Weights of a small transformer language model: vocabulary 2048, paired heads.
Each number is 500 + 25 x the weight over the matrix's rms, rounded and kept within 0 to 999. Layers, rows and columns count from 0. Numbers have three digits each.

# down: layer 5 MLP down (transposed), 1024x256, rms 0.144, rows 797-823, columns 0-255
# up: layer 5 MLP up, 1024x256, rms 0.298, rows 798-824, columns 0-255
down797:537489507509487484503519473506458499491527485463501520549508521461491537495536536496519531491521522506491488490524470517494514500504491503494521456528476500491500535458481479497469512464530493499534452488487463524508480526495522498540459488525507487488496446538506488501496509538495479529535517492440493494489472519460511477503522536510514483464497491487506510508537460455512464511496465504529508470557495496522498519504515491516487501498479483493498478498510543527510437484549466457473453516485530548566462537514457518565534521488509481464497497462538499496479500501503500492517556498513477525527486469481468503543505489502491496520542497494533484530525502528503486462485513490548502463515539509524493486532490502429489509523498517503521469497477485486515488490492490
up798:430487478500510522515513500488521506486511509488502512478489525443519471495460492510488503523473479508486524521503504476472492482504487483482498458471489507520502491498514494452496509488486474512493523491515527457511533506471503516484508484533458528525486482484480517456507485513533493490511534510507481469524492501520506518511472468518522422539524525525507483498508492452435492472557510461503473490523494484524519526479495502519507544509516501502480495506516519543496543493526462503540472448520468519529548489539500515488486515492476455479494536521482527467504464538492476479529459537465527525481520498494493480420481527470502520495479506508512483542557474520481506494487551501524474527519502537493545495502487500512521498543457495504459451486480508509521495528561502
down798:484541513523495548548493503476507465511498476474462485499505540458528452510473492514503507507493532457506508480466509469492468530468502471505443441500524487512503491505490514508507498493506532519526513512518531490475544518490516522536521497490498502483483464499486566466437489525477472506542476426482556531492508450554468483521493527481490491462526510490503495529519465456497479468494503506501536514504478492490477494473480506523502505562544452494480511528492478498480475499532501478505482488546481498536527514528510500507506471462495503515511491488447451517515479501471488473503495510543490514510468483541509507509478532520528474473534490529471523482518529504508490491469532530477516508476512510527523538509482507494519515534468487467484509529523492496470490524487533
up799:481483497492519520520507485513504555517498483511526536473464468527540543493518547492454472535559518477507481516480518547453533468499520506505464509536503522535492472498518475530520504487508544537483493536480565490510498500503454512504492512498506527472540460496504516494497465486490490489487496506456473485541500506497502544512514491483500527479506500511469449565522475465504501476506535508486494477482505543484486503510483497457499507471519507482433528482479438523486491467521540488445542517524498481509538518505486556497485496482456491526486491489477474457511480495514513522521475487502489462473451477530512539475474497544480523513510460476451481463460529496488459526471491530508500468470568476475526506509481498502522494507549491483507519463477467470466513467479465
down799:508496528519474486473467530476435504506501471515483517494525486496471506517483496479513516520499512486472537490484542509502519502457507476544501483488520490480504477506498457521506497497527480494533507499463509490461521521519520513479508519491522489477494509516505506498497480499446498518484484464494476523549538478545500511509475476477480474477479523493559497458486513464486471542542503492471541525527494478513464474484521480455527498469544494504493474527465552518514496510489517454454528537497500476496461514458505524467494512464491515501515481499505462497471470477528516492507519486519549519522498546469481506483481482502494518509516528500494457501561542495470530492523478531552480519482491468452488487501486490519504483533514545520505494520466533506522506532499494
up800:536503490495490512490495462540533541454517487503517511489477511474494462549552523483521503530510481491535529502444476493444479523517446507490476481510493516473495499546504497484494507499503507469513506498503508486466552482501506498481537521524451503486495475482523514463469509534529505520522575477536467500471532533531552496498499478513522498501509537563488516481510520494466490531515507481482508491506484540509514471466497459515534474494537460508516517461454536482537469502470516455506440511523529482486492470504517421499501548531465498511495526473528486483469479463475536518480530512447508466478534527522503498490525491504510493488497499512491505539567503535541471500535532517475479498519529511513513508503473552504492536453513521533490480539513487472467501545512523
down800:501486518503489485472514490493456502532489472539533524516501506506479485479528506485489482538465477487527506486534474525532509492469498526522494505455472545503510499494470480502497542498505528462533512485482533504527473536479496494489467516540462481518541478541514548514483517490513491490503489500495479535494482508515454504513487492491517521496469497519447484507501546526496449435483482483528507557473476502501515447497519483449498503465505501499520468512488449517479479538512477485542447541505531480455524504514520449514552498520503521473506494508521489436445483491485473497480494484497507493515468513530501491538547534514515487513540515568501508524519501517531466485443490483509507523534519537496480513536483495464499505488511534512499472504520492502538512522461528
up801:483442453509516493496510549489502489487497482507514483518508486512489483502509523477532540493475519501468460494514506509495451510512519524478493458500551513504514515507500505469479472511534468474556484521481508463480453493488505480493517489479520502513538499434510469533502509472476505467516505523474461452508482482502471513490465507487518500481492539503500478557541514490495506480445518522491452498495460499486492447467530495539539509488454526491509483503523522532476537479527503501464472476526516506475510521514482518502508532483507516491530525498553485463531566455507519515484474543523501519497522494513499512485460557479504534521489496540495495524500495544540503558487490453521507480477526501482480560516497483516480515518555477512480464493535460484478536517474480
down801:477519476528463513519506537525529507480497489500496476513488430525523467533477514505507521530448502535509511504517521515516526488523487500472456517503517487493487445505471485473492457495511526516497480517518516490476475485517495503488504476478528533509501502496494505531501437505502493499508452524457514498477540490531506493468522463491502459484500494506488507501523489483481474527507499536455508518518514489484495481513509493494519474506509485446492503536465505485484501528504548504494479530539499556502517470551506533500481487492465500512503516474467452515505519520493467511495465484506453477497463500467501508513513492492525524521502468486504515528523514493521512497488524551537471534508501489506521494494466541510558488511501516507474482499448533496519505445530464
up802:474521526531465519512504489460528503497522512445509511499455462504522518518506520511509485477451476472518532501475488504506506533532505524468496486512544532475481479462541454466518497520521456514551493515500505457508506521520525545493500512541468480545448496461517520492468490500479520472480517511482532501490455487559490475491497464521524512472477518486571474508509540511524492505516513477506555514552486515510441498518473505487538509493489464478467498515554502479472497505478512531444496499509501473445533492527515473486476492467447520532434496493523461439473473474465492498504540508515513521517480493539527518472518487454485512500459508493475503492514425504483525475506504513468513508508508509484505493510528479532551528529514552535470444487454542493502475477475472
down802:475504514497479476520515513487489514484485480507459549477510468508487498475534501541482431490486491463533473525515517487521502503467497517507467511515534532458491528474481487470512500532493472460501507468521496513521546526541509487512488456478471468511510505512508481538449521502470536522481522494528523505495534492512496519497508491471466526461476517514494564486449535477534525496500519481505504475482495513520470465513468504463501517476521514458473473440530486524501491452458549473462480533519465467456500475481488521509523553491490474564528548531513521506490492483489508491501474524514438535506493534529506496522512476461490467494505527529509473456499481488513448521488520428512505481509505509502507484505494501499504508462555525456459496553481480524482504516501478
up803:510482499493483489499486521552515537486507473498558530486536498469504497481484487498490480487506501531511524482501476502477521547500519512470537503515459536498454508544470508550518517505492484509508511497465498521551498492488520477459572572527485473450516532481469506515502463493470513562467501497449514551499518525504472452489501491467501493492503496483534454462478463495438540528499515520488488511527510537480480528512458552494514478463477512519430508489478501494525497485507527508474466479515536488510511491458508551505510470456505501498499595528449499469465540507481493502521525486524457511483496509477469496545497492516500509524541499499508457436485515510473536515502494522466487467512501516497486484480502529477466533525478506524501522494486499499526460511492535
down803:487520505517482499486488467471528487516526512490512484496518523487504516475480460502517484482522512504526483463509477474508521506502479496467474484499484479451521508511510530527547493437548480492489509511526541485491492471479505504513512494518511479510451555501501492507475463504435518510532486541502490569478480502514528467443490502526472518525503541510490459494508538491463439466511476492516502500464522466506495564491533476515495530506469537483532491491503491516482501483515528482487450514476498508499514538514513509524507528539504497504473517472500496471523471510503496507472505487506500546485505525491508511486486446545532453504505514478488508506508498512464495527498476536483491459484508503535471533511523475524514522488479492491511511511485535495517512462451522
up804:481526499507518545511528496483490474554453501496511522476522519509509497486459511494538521485504555477482471497520502495502460494531515492492501446497513475480499496473494503516472522575543483512476506509505467475467467507545538469453483458514487524526488494496500522553421493476520492485475463502487469483504454510518516508473483511482519487484503514520473492539493491548486503462527451455488525474479550519493491499457459481475519454552501445498492537485505507497497511495481515504524529516500496490481509488465517486465510467552516512467503468527521508460496466511498548502516507508521492456530539493559477496469479466470495528507511504518484488501544473483488523513469501489519494474489489485500493484505519535479466521509465539553462546478516482518516527509512499
down804:480530524468537480478439477480471517517470487462488485501509499453496481465485465498527497490480497510509499483486489503530499493499499492475453506503450532516464510511507522521484484530481525498516522497472487468508466521457517482510495466519475529524534499461542534508499500532523469510526498517499486509476504516501524503492492546517488502504486511479495504499523443541514531497515538489501523484500479524510487439534467512491554489511518502480475499527464536485528481513509536490513531503489537499448495536540496485457503529520545508512532518497493506493522486481552483531525520485533493507472482484464477520538476480462478489505508503543524523485467478500467550462480481491498472471452449503522460538518508481490477494520511519530507494477465517485519517508484470
up805:519455525467482502513496562453522489452510532532517535500494488492489524502491521501504457466493487516473502414462458520503504492498469488502536486498501487499481480536523509487480482537498468491484495503504493494501513514475472569495497506485499507483432520451520542497497536500509486512466536491500496535510500510543480499461501495484504449510501539539494518495508530516496479559482497535487472507494496468488496498493485492523446499471476481497528497493451486505554486515483511516503508519492455511536479481498489525476522504493493499474513494534504489516544471513481508497541488507497520531539488523486478511518551506503530529518501501472496466520503504487507487505502477498483504519518509490483520489516440470494495527508519527542506509523457511491493500507479433
down805:483520488487510499500512468518500496533479489511480490463504483484485530460470497534489503492501510475520521493504496516510487512469467519484536476470533511479530512517442538545482480469509483478511505485470509480483474500507482532507492465509482492463537495518527476502523532500446504519519471462519455467485504493548466499489508491497490485480508512520551505548547521517525495543504493520440498487502494507501472547468504467487500503530533504497500549495489498524509485487521499480526473528526475524441473506509550490490490526501511491559522512558488492498478505460475501485520541489505515484509534494499520539499480507492511496463493513517484497506525506508494506480485497492482505485504503512503497494505453478517534508469552519442452488502479502496500460514496482
up806:513503497444478527540517483498500521484544532498501475558495497513495506477518518520476500451521525509496503482502499498509471522531528517522503472478473490431514511523495472504476511503464472516536510468472483559463522507513556501492471468516526491484507519488490497496514464501496555534494497485495444535512492510517515504503533487536494533484499574516477514473525525513492462482494538529504535525524487488488496521490514497459500499523512504491475467549544499486507515481472537532525482463510522497441487506552501510518513531489538502515541509438501548490517508471509515488492502505486482499541455456484532524513517478533475476486513492502466518499522522492458503516543522510458502517488536493510535538502504487514505497468488489487524494524496477503469486449478470
down806:556515483509490523487552497519507503478504476529554467516505496495451487479485510513487508492479515477517504532449475518491470528526491458462537513458472482525487475523506498543521490486458516473498540503498472493470546465466501495542464458462532479491479482441468483485525499509485492490520501490482469477487479496494486528523499504538490508505493460487525515481494448510509549492537488507525499510524469522512502510519484521518508531528484498491499500488541450501501513510500479482483485478470533470518496492477563511470484493485507548524504510511520521429463471509485486508527492526443443517479490487511524515498486494494469486520567535518491518490514504511496531447535493498525520472530516490489483519452504472521518493537495487505513460537478513489450498499507505
up807:515502522496449453514500519552534495426495543472511505478500528528484530507521550470509479460505500490518477444538485506525446452516506516521528487502541488457508488459514560509468521474467541487525472528530495516513530527518475437519553544504509571507507479588508484503496552513457492506445516495489510505494495430452507488540474507521564499452469485515512520495476521511523547504509514479511453494527517476501516545485465463495489528478479553516457496454443469498537461511483499478465490477475551487465545523486484483521514491494534502473496458457509478545505491479517493512459493482511488539524489499472455524527493525457444525476559518469480550499538555489486516537496459501530463559532506501480500464455462479474486494480496468549541500545453511500506481463498502
down807:508506519525535496509472463533516508532525497471522468508534489456478490517510527500490528493539478515489471524492538514485538496510474481477500509471504486499525480454487514457446506519493527502485518506516497524522534501522532520530548470476542435503482499497497449531477512524497485538573487482502506512535486506475503484550527527504518472498499481492515513503484525494469497500477490491476481505439471505513491508532513542465525509516470500520514521482474531521543478509513480497513482525468474462475479523510523511485535514490442493500499502519498533516501488504533495522452521483524493483498531507508468478506475503500497487493504517533517482500496491504484542499514489480474502475505509549507520514522494477548520525521518479507516477471505462486489473504482501
up808:497456489496469524477501533479519491541526512478503545515533516474457526494470492515456488518494475533479513507519474524468480456435471492522491513477489473512510462490494484486474507494501513509485505516491489497558483460472485498483508484474495462531470508481515514492502534472424511518559499529495485481485490503494498476475470512501486480512512504476530534494485522502509524519496503512510479496510485511482514502536505547489518541498513513528471533517498491488488545466533513494479494479511481520500535495459487483559535502527525456472455480488507513534488510538489503512511477547534503474490479496524508519491520488506514466470500477494486512504488508511483554540505468543522487527525488526513475485504526494495453527476509504473531459500506516502486508539500512
down808:500514470489481495493501487514492484467560493476522500508476532462467483513518467482483507483490528479462517472491486495557485487502516510524537510514489456503486492519531489515476494474471436524507498514509519476533533505474512489527519488486512476528519524471490489497545511482547562492527488508528539501493484505483494517485495521507475504432513527497502497526446481495515499467500495487535483502508513456534487481489492507500463487510493518483491469493518553502497504494484474539492539492508498476458524527513532451497540521529498520467519535518495510499468511508480470542488482526437495480522524507468528517536483492510493482518476544486526495499527495491459491517515515496532494482498482502485495459475509502519505487505497485494494474468509462496508501546500537
up809:512507536523503515493512511488512502484512477512479492485496490545541496479459485516513494516488555506510475547481511512494515530525545451536468497477503541541568454506484483501540518543540530507498491498537491511522508484517492501501489484524537484506462498507485473496510483519499549505487493472507513529492491442530500532504488577507502483500482497528518455479484471498458513533513466429525525498465574499477551480509520519501526531539506530550472545510496457488465510463533504467521516507509481493507493507519507534502479497437468518548523506502495486503559488512514474536542535504512490513516515465508555480492477470460525516510518503533497509495500501528495494452517481519420501486520487493500559539473498503533548491515524507551545520509493467510481510475532451
down809:453475499520473487505495462487513508551485504487509529507521482542508532500500488498490487456502527529494521502540502527494513523533512420531471478498528501518553506545492507475522473507547530460520530484448485537521482491510486515492518501527470474535487489506504470528513513504496507470527491475537488500487549528531483528516489523529521489509483537521509517504498521478499469494557523496531513533514491521490495504513514453506504487507488510469504505499479508477520508495512447460490485498453488505498475484512505497487480481494503478493454492498482516501525514502473524500501496521532511500465514502540486508494519476428479499451524535520546494493514511479512525493542510488523521532492491519478479529490495498501519503540518529499480447502502474507479512513525527
up810:478523490506504494444514466532542502476556491491498487497493480488540489539502499513484457499482479484465526522473508534459493473485482492504509521511462451520512510492501517519481486466510484489534488541504484492477490519506529475483484483494479451479465503527503474508520504493497526515515503480445486512501510532465494510503510491497472512546494479519496506506486517530504510496492464515509523496500501534544508488509500518523490491491490529505478496517499523517490522473503504496487476462487504494490498482477499487510500500537539501501502505493555494480482499491481525519484536507490523530504518507482491501515456503477518504525515510482488461475509469546442513523496470484505539471546511480503469524504518494482508505480497524529537465489483501535513522514501473
down810:518471492497520466484506517483452482490530461502466529541438466463509502510483484525473507522474481466513517484476479500515516503515473495469465514530468512487458507517525519526486506491556478497508505498491460488536442536507496512506520489490497484510536540496496452492571519497492477510470491542507472508489517489512473501502494506518529487492482484491485488500474469541516478494478480467487498501444481519506466496454500476518522531506506495491494491473475506504501488481522517479462497522480516478501508473504519480517516517497485481510470498480500498507479476498499499500495502529478548475516511484455499513493458494500468512521523514473570478538531483524519508490484476489483512492539490489468476472504486470514499497500483466532538475517494521500510491524490471
up811:533547512508488553531459478537521491485476495490498528550480493457503486491488495465516426497490539511472500527474474548492488479523470506482453514454470528514491509488509520509480479499481504465447467508485490512513520506486503513482565562505472497487524490458485497537555477520506488524519488478513557515461492505477512482531523520489529481521503492512479537547451480496503531456486502493496505511516469522466497486542467491535515482499500460538533489486527518475502524538536487443479514530487508562490527525489504484481530508524483518534466460502544533511487499523528513521469502481531471443498477478507483482548554514496507521546485479477535462511514480475480484508514480507436515472524507501557452503549474493540509491496503508481514521514499486497475505471475510
down811:504493510482520475508487458480513508500491498545505523553480482521506475460509501491489495481488535515507545497470476481491534521480508475425479506496550490544482510511455513523498494520508487507447488513498454536482502526490510503463520485492544498457494473525485493507442449487467493490497540499491467506456497463510513491477490529492501510536477479462474503484529485491483507499531528514492504525501498519491503493511505503526508578509506477501463504469499528469507525545533471563529465548526484518503444494545457473527551468514482504552525508526553507542465524529517496462511469495481529482515545503517525489532504500530532511547497485469500469546522523483521478478513508502499521472469514520530437455520501505502463492545510483524551537504486483544461520498464516
up812:476500477508504514474472499494453479486519502493466485472483479490529495541433526504531499483525454475521492528488532490458501448508491483491514519520507545507531508515529512483497493475503557524496465498485477507504482490479500521518517509518487534503480468468517470485490513476459498509496529537462488477488501497532540498498526537494495488538484469492496506448492492469474538532494481456504461525514518488465552577536533454494501527478497512536488504484494498522515523473504548505508519539571490516471493513510525518510502449470545504518476470496494537510480530472470468487586486478517482435479468548568533478483492494497515462485516546501521492525511494531491530547467492520476503479573518481516457516487538523502507535507556507484476525498489544503539517489516517
down812:509495483506493494471487487518453497485489480493485489495506556438445482504516521519463484512531417476541479486489467500518508451504548471529492449502478507488525485476520519537510471474498520505447551476485506511463466492493490514470486511535480474532485500483528487493492502533499559506504471513453463482473497516469507489461525516509508475498464527496533500475579496474523452502519521488487513484466498501508516521476517498503450529478549520522473489516542523461501507494536505500504492485473454467434493492496491525534470518515515502482498469497492501503477470529508467509487512478511508548524476494516522479494511498529485533497503480502493531455495473507525526476502469513504505533501468472473446488531518555490448518534496542504493522539484487513525501487496501
up813:543435489468505462463481514508535485485505494485473531476485482519459492504496511477468492499467499472466547502529481516499495508491514498467540526560523537525494486463493517458504561485484495475517520446479495514524523488534507526527462553513521515528481532543471548533526457513491489509476531503508516515502476485509465511521505482495487479510504514509519498502498511496490461486488495464491515514520432470507488498521516562492503539513532492546515474521483508471468463518518485499479477454519492509477433510544554494483508510503490486503450483497472516519465552512519465511526534492465451486523484456452492549523452518507497498538536510485505486487501503493504541502551490531511468490471481480504448489491490512478475498526516529511498471540523482531453530494502491
down813:463516492480492484499539501504548496486493494490515491529484500528508477509502545499489471524494511522486482459504510499456517509478507515506471494471477499496492467497513483488513462507520457492484490534510509521482541518541525480512498473516499487512494515491474521512482488512479479497469535501477492531468534496489522474541510507495504476481510501470489530532527471490491496562532522530503532498492509483470431450473523482500518508483499511493484510501499498425538485492467530524466510484476522502461524514473512487506525487485490513480475489467491471494473477506490534514484526513471492475517450535511491498497501485449524481515526500498458543462502492509473525486466509508515481531446502505493522525551497509507518500520468508550559527482513450494481460522488476
up814:482531504477477515498492495486488477499485493499520489490471489509475516510467483520487493510510482518515499510525491498529466490502511513505519519477543515511472528486515499474483465522490513472479492468510520497485504486513509493516541501512514535516447484503496506498521505495535511465487487498479537530507454500548497491492531485556491533505505433543465470495487537513515547519478488520501480549527515503460494499446488484505518521511492497512502469507516492513488510507474534477487513499491510452488492492514497526505501497510509501491532520438475524511533532510532487514468509495554492503500498540505488469530493528486499516484462441508449508476508555526510464479518484475464494486500489513476480506498535502513518502482472507487504472500515455547507473521490507
down814:474521496513499483446521470477446489567505511464506495503505468491463531467484482491498469462477503459511508541464485509558506494543489528491529478469490548455470522487512543486507509539446506479488498485525510528491483510478514505506481513489509504472478444515493509520483474461519462479483484476484508501469494538490519501511500504527490540530449524490465491502451523466504491508541496536494529538489518484493512514474522506493501509491521447524502515487532515489522518497516556482499522529509497463462478507530503536538506454495436489489503501485501506502482518507512476512479457474502502480531503496476495515519509525434526480516504503556491460482472565487518502479468479473487514511520511524462554531552518483509525513531503507480527459471485460501523487539488537
up815:478513524479505507497525466510492486500571490471535524456481494494545484509476481517512487509505465516519519509513488508497497499516457493477502490513565494472513480565469505480528526503522516510509503488491498478515516502506456497507473481457510507492510489510504515509565524496492489501500555500527500557484510512520488494511473542459472478480474501538493477506500508522472521509511510504497516475518517463470494497501447484480477526454520513477486544513537530532500491454476522502481495527514527460504540466519469514483468517506531533458459474502523509511476491492509511535500505511506506525486506506499493527486548534494468492494529504491491497471495511471489479495490510473519512468463527465512485545536511506490502512504536465499494483502488541509488458484479486
down815:540494481483513507507533469506481511487479474529515463530531464461505510480477497498493518464504494481527538504487512499501547486507493496474543500511497563499515531519487538538499515486471510519474508492491486497565508496489539501447499516503485451486526511469488532479505478484468541488481535496509499547550456514522486537489503501426466492480486498479476493500485492481495489478500496472439515508480481464532512510477499461512466478498506503516481459511493505512457529499520514507507464524538493456522514539483512486469425498537582574466474476504484471515478490502504500513520502488453477497498502496511523511534465488476453475525487525498529505497515534523445494556445492488494526485482514501469484508536499488486505514460493478486457520496526497508503536499493471
up816:453479516506496491516482519523474483482505491525513510493466441484526511505528492476488457434519539464548520485475457499556462493481526474509516478490490525519486523520477475507506533537457508526498484509571547474484557494528524531527517498473525487513487469458520527527537506543481473493498517528479512524547477505476500473499498521497495528495510520529543548450530479534519503484497513489491503448502499502541497528550495479513493486482519452517537495516505485454517526488453489543494519477505508516538531504490535517502478519478552507555480490480438501519476521439493522513532543557487537500537509539490508508492494551523506543471498519483450516503475524519460527548476513518433535484469522498492508522495494511479490525492503491522548486467451478521471501491482511
down816:514497456494515502529481496520470487525477465502503502514522472521512561510509522503485477515550484504499520494525446499490534516470500507558493514503541510553462504475520474503531479493484481471487520491503508486479514526479456547499506509490475484485507492545466495504543524492521469511469477522490520490455476450479495495442508536459523532449472469548530505496512499490541456524513522487495510469515525491515495501516488500505497530508521498505502514500504498531489551467544491560480545480470508469546436502495487489536526459549509508495529493557503511506508545474486489513481467509503521535531490490485531538519441529493486496461509476514487472464540484507532512489543455535503509495468501505511517470533482530510522493534538517478449475486504571521502503508488530
up817:474465505487524516482527524450512505521494530515542500522476515489530472487497533533521499503523504541512511525500543485516499538493476514516507497480509474486459522478507502522522543466496525504511493499517490557525526520497440502478417495534507518481482497511472499523469563487522523524469476512508488521546475513513522503511468477490543485487505528475474508486491469482525486482482509488511549493508519496478489499516545502484484524521499496470477490500488515511509529523483495474512507470519485462520539502467445526519513477511499517541497528506529490524444478537509478519456508524505560476520525523526505471504509521496452520528493511487490510456526484479473501487482564505508500541520502469499495555521486529496512449465548524497501495541506472533466473456513458
down817:480518506477496527448469533486521517453521516524474508521486477498492492506448481535544489473505558450517478488505485466495497513528479468489494500455485483460501541471483511498536488510509514454462494530492527493500509544466484527507486519494524516483492528539526523537505501480489492501477497504505473478518478511484493501519482512511471506503489484476469491502500487481500491544499476505490479518480507511520494486507479509499492508504504497465504449529500561509518488462468484491505564516458509513495493505554479501520514476488535490511478462514500489475516476499525520471505508445478470510506525483503503499507494514474477469530495478490525491529520500464515506524488494459513519566528497485474536476439498497488476511543548483486499507476526533506472504516486506
up818:482491506489486493510519521543493500499497491520506471524487512434494478491498500507506503503542463494472491524543475542521505475471488476488474497459499495470472485502520533473538557468518466487498523500527432468489491534500473482464518474510490492487527503518471477519492462508503472474490429461491472479481503489469528496431453492479471493509521501502496550474480494503515511503514483542554474525529484562497496463548493512546542499516480501463498499528494515480506512493500486481475443470479507516498499469513519509518504470515505487491540496505513489506459476497461518482531471472517462534531496473508469519469526471510457525531539528509525500490473520522481477486545475490475552472520495485504477464519517478469494515482532483458475528513504512498517494498491530
down818:499508518503540520463497513510491489450482485488529498499468509502520479490445494502505527496496488487503528496514489504528490480521513474524469487480502491526510481500507511510468532524485447481524518473499484504515468507503521468501468496492488472528486504475448461484543493493483521529501515501482469455517533496502528506495486526530468537447451492556523528503475506523511526524458516482517467473518487493535502511489520546518511510481483506492512503516493528485512527499476541502529491486515479508467510487447478524493501518461507487502505468500474465507524530515518546521517493505508484494499500513490467498511507518490504478493508472521500491546524493487485524473516480505527523545513506497508533491503469508479492508519534525533479474536517531473485536547513471
up819:457526462523490464507481509488494507484478543505497505490472520555488538514473505498502483481485480510532487539525449494494493485538526539513481496455504529482472533494479488500508514509492497514495516484501528498527472476476547510512487509508502540494546490523519510470466487475515464527505482532527537558519480489456509500498513488531464507535486504536511503472463530494554528493484517518499486507533512516500523509494491463507486511480517484510520475555464542497530488493492474477514485495496527507544511510521518491523526523521475500488497507500485513519502499509517475489465481515502514522474499499484479454501512499470524475510503490530481493466514518520476543516497504518462444460495503480511492534465487543498529501502436501489479527507449549499503491510527496
down819:491595527513432542545543525471490495492517534512516495471518476483475512487489478508462490499430510530484523478543523496506501463461473507497490523482472510526458483464438489505469534519468543500517451509508512499529524520495493532529501488471496448500514494544501529515491511494498467523466471469492438486499509496517512516494524544500484544497486496485490488559500462506523491523458540515496461505550485508483523490469505512463483479550459496465523520476550495516493499516516507503538503477487447475493507542492482504514545545519539487512544482543500510538484497525485484491495505508526484515527500514488464471509478480520484497518496466533517501473569522476474481463442524486538486481487459542481493497481501505446487541479472490511513470490507507532574494524491480
up820:495523521502478493491475535535521513538521526550509497518556484499535477501522518527523473470513516512512480507489474547514499495532485530529474505518507487483482461491523488498481502501514511493512516466492433470515493520490494516498507502436499458498486524544525481522505519495474455518530484500459505492452507496491495467513462515497496472512509527482512507501510502550485548478515470474505494514486501549471457450510453477512524489530516470515470470474488496485489519489499503508458497508525505503493517473494475527495500475505499530466508500491490513478466513525494491482491481541475506467540490504491492496501468534481528539568487543504493487530480461480502516495523465476497488495482513475539530459498530573516491499507523444520499431487499488512494496493494462
down820:488469515526507512475514494491514514483469498512502469489490536512470487504487502474490468478449472523512487461506477464504498525475491490483512505513496516480482500514498552543479518438511501535453525496490469511498492483503506551480504466496504504508518507482506503489469464458518502513523472504468469499421485511531514491510489473519548530536517485490514483477477516524531478454508490488508490497518477483497531488493528476474541527501487504459501519475569505499473488513511523530474496548482424510460483525484460502476552511532497535499467491459537536525487483518522509509441493508546495512493487523467501478529509486500510495509459496452497575517517479482471515451510528472469496511458487503534475476498519501485542493481523485488474506463582494500509497471459515
up821:470507478512489528494530522519466485535490496494523477550493483535518543494495516489533475474518447506519537484497522496488485509447499511488438519480484542525436500502483513529465473451497491494473507484502536516554476491542517488510499541495492541461521534457539446495498536489509552506524522456463484475561519461459460498486518463538503469498559451506504473513516536495456474546526493507514515479449522472526495501493498467471531449474453472510546496502469514484459441512513526500528501507496478484518499544495505528479485502502477459491506452521496530541484447496524538532533518471517542480493485507502526539462507468568467532522487560511519465464510519460488503537488524501500474488490462459495484460479499496535482541474509502506532467503517446519525493501488505
down821:541505522542530538483517520510498505506497472534482466505443509498501491485513494498480475498488505442515487502517506515495520516479473482538485522510505538498450500511497461503498488515512457529475483484488509532463519516499519488501455534474544502559491488490504534517472493467490489486475487528483479513505505511490502498519513532464444541500502488475506522485516437427467510526494504500469485471473514524464502508513512446507473527463533484518546570487493531500508472440444494502515495495532494512538486505502468527534488470499534502521531500502489509496472486493478504485485526482484511474510502461462484503530493469508486455505502487547497494487530514467499477495502499497523493485484505534502480503513509476472490491462517444518493467477553532505541462498504541
up822:523514560503526496452449537453526513496507499496495507513554502512477522509459532491506485504491488512488541495514467517475517451482452489487535474474526507482489492447468502501467515529551522491506493523517480441505534558483532491489477505496507517503525507489500491477465466543443518521502507522516512496465509484474471477493487465461563451486512512468524480531464534483521526488498535523498486493485535494506511496476517524494555557492501495545532448554560513544480543521508483534491507543523483497490495469511497544509497524511481507523512511492500469501483474482505491522494542514524491499514511491551502474495523501544451487501508466508484511465473510482496490531513494540518461470506501445496484502497515501487509541464530476529512493521529529518487507516488546
down822:541539497461482480515516520490494461525499494458501455497500470532516501502506501494497507546459499481488520466500467488480514474503484518534507482521497491507507482549526527484488516471522529499525495477501489508480547489480496460456526504491506489520488469478488503499509519478523501540535514471483499499508490499515454495524481509510504506470431503494491514504523546526511479528518484487511531517456490477483467496477504489517504502482555525505468458540475510476521485465522524512474480491469502505502524525525494498513478481486497510504438530525515491501496539497520509529481484526533515508490511509491466462493491532458526479513514485491528487500489517489514505527511495470468507503507498514463470490557487511501492465524480507461500516503474515495546495500497514
up823:494511485481479464506479500503496506489496470515516487508466496515470474511512481489518519484505477471457484523533502521482463539500546507521475508525501467531484508537509493436540509541477456486493492504505482488500498541506487498521522506475505504497505493536508452502474482490492517516505504489492495479494506453491504503505510492516494527515514508506528534494523524523464510511503540455508496479537509563500497508492539504501500490503526490510542520512464514468490503490523491502556468491504520542467480491477493467499528472522524465530503529500439528484479489532509516490555514480530506515473540491501512506490511520510495512493462502522543500537484518489542507500502488510475542484488444449484539542491547486540487467506492505521514493477471529521469536483500519
down823:556536518537530526506545536566457477460504483507507518498485471491493481502503494468484514497467508518524498488485495483495500512506481519540494496524498500480483479494531503518478477495495518498516503529513485477484488479484524469511484475478550524476514501507525509485519513530538515516485500480528501514479529499516524546515486500518535485479495476476512487505525513522544485471516516468527526490502524489509509526523515518513508533486525509499502476510464507491535502495492507512520515456524504500475530488503523512509505470452490481520523498493472494500496512474472467504534495508495498510489517525495519499453512521518464459503485472479503495497526503485504511485477484501489484511511458536505506505490479487471458468500493484522517520498470458493503508519490497
up824:486513497491469511474465485511533522524524532503517527493493484516508507493484567480503441493458478513477514492482573495544520490502470489525461531525483461469508496517505466511503477471515558504459488533480509512473533442493497514502477498522494513503493465519521497484488525539475514512499517488489459524492523492498521476480478470472476475527493506540502472489469483541453497511532481491538504479470488520534511488473507525502489539522513509550462485493513489515491492521532482507497491526511519495547490477499493528480503491502559517536507440538480526477527492515455482512540505502492476506517492514512528499464492505479493534486465512520516446495492517504522483520498482484520503464491526506535521477498510497514501531501504525545478502538464525511452539471486510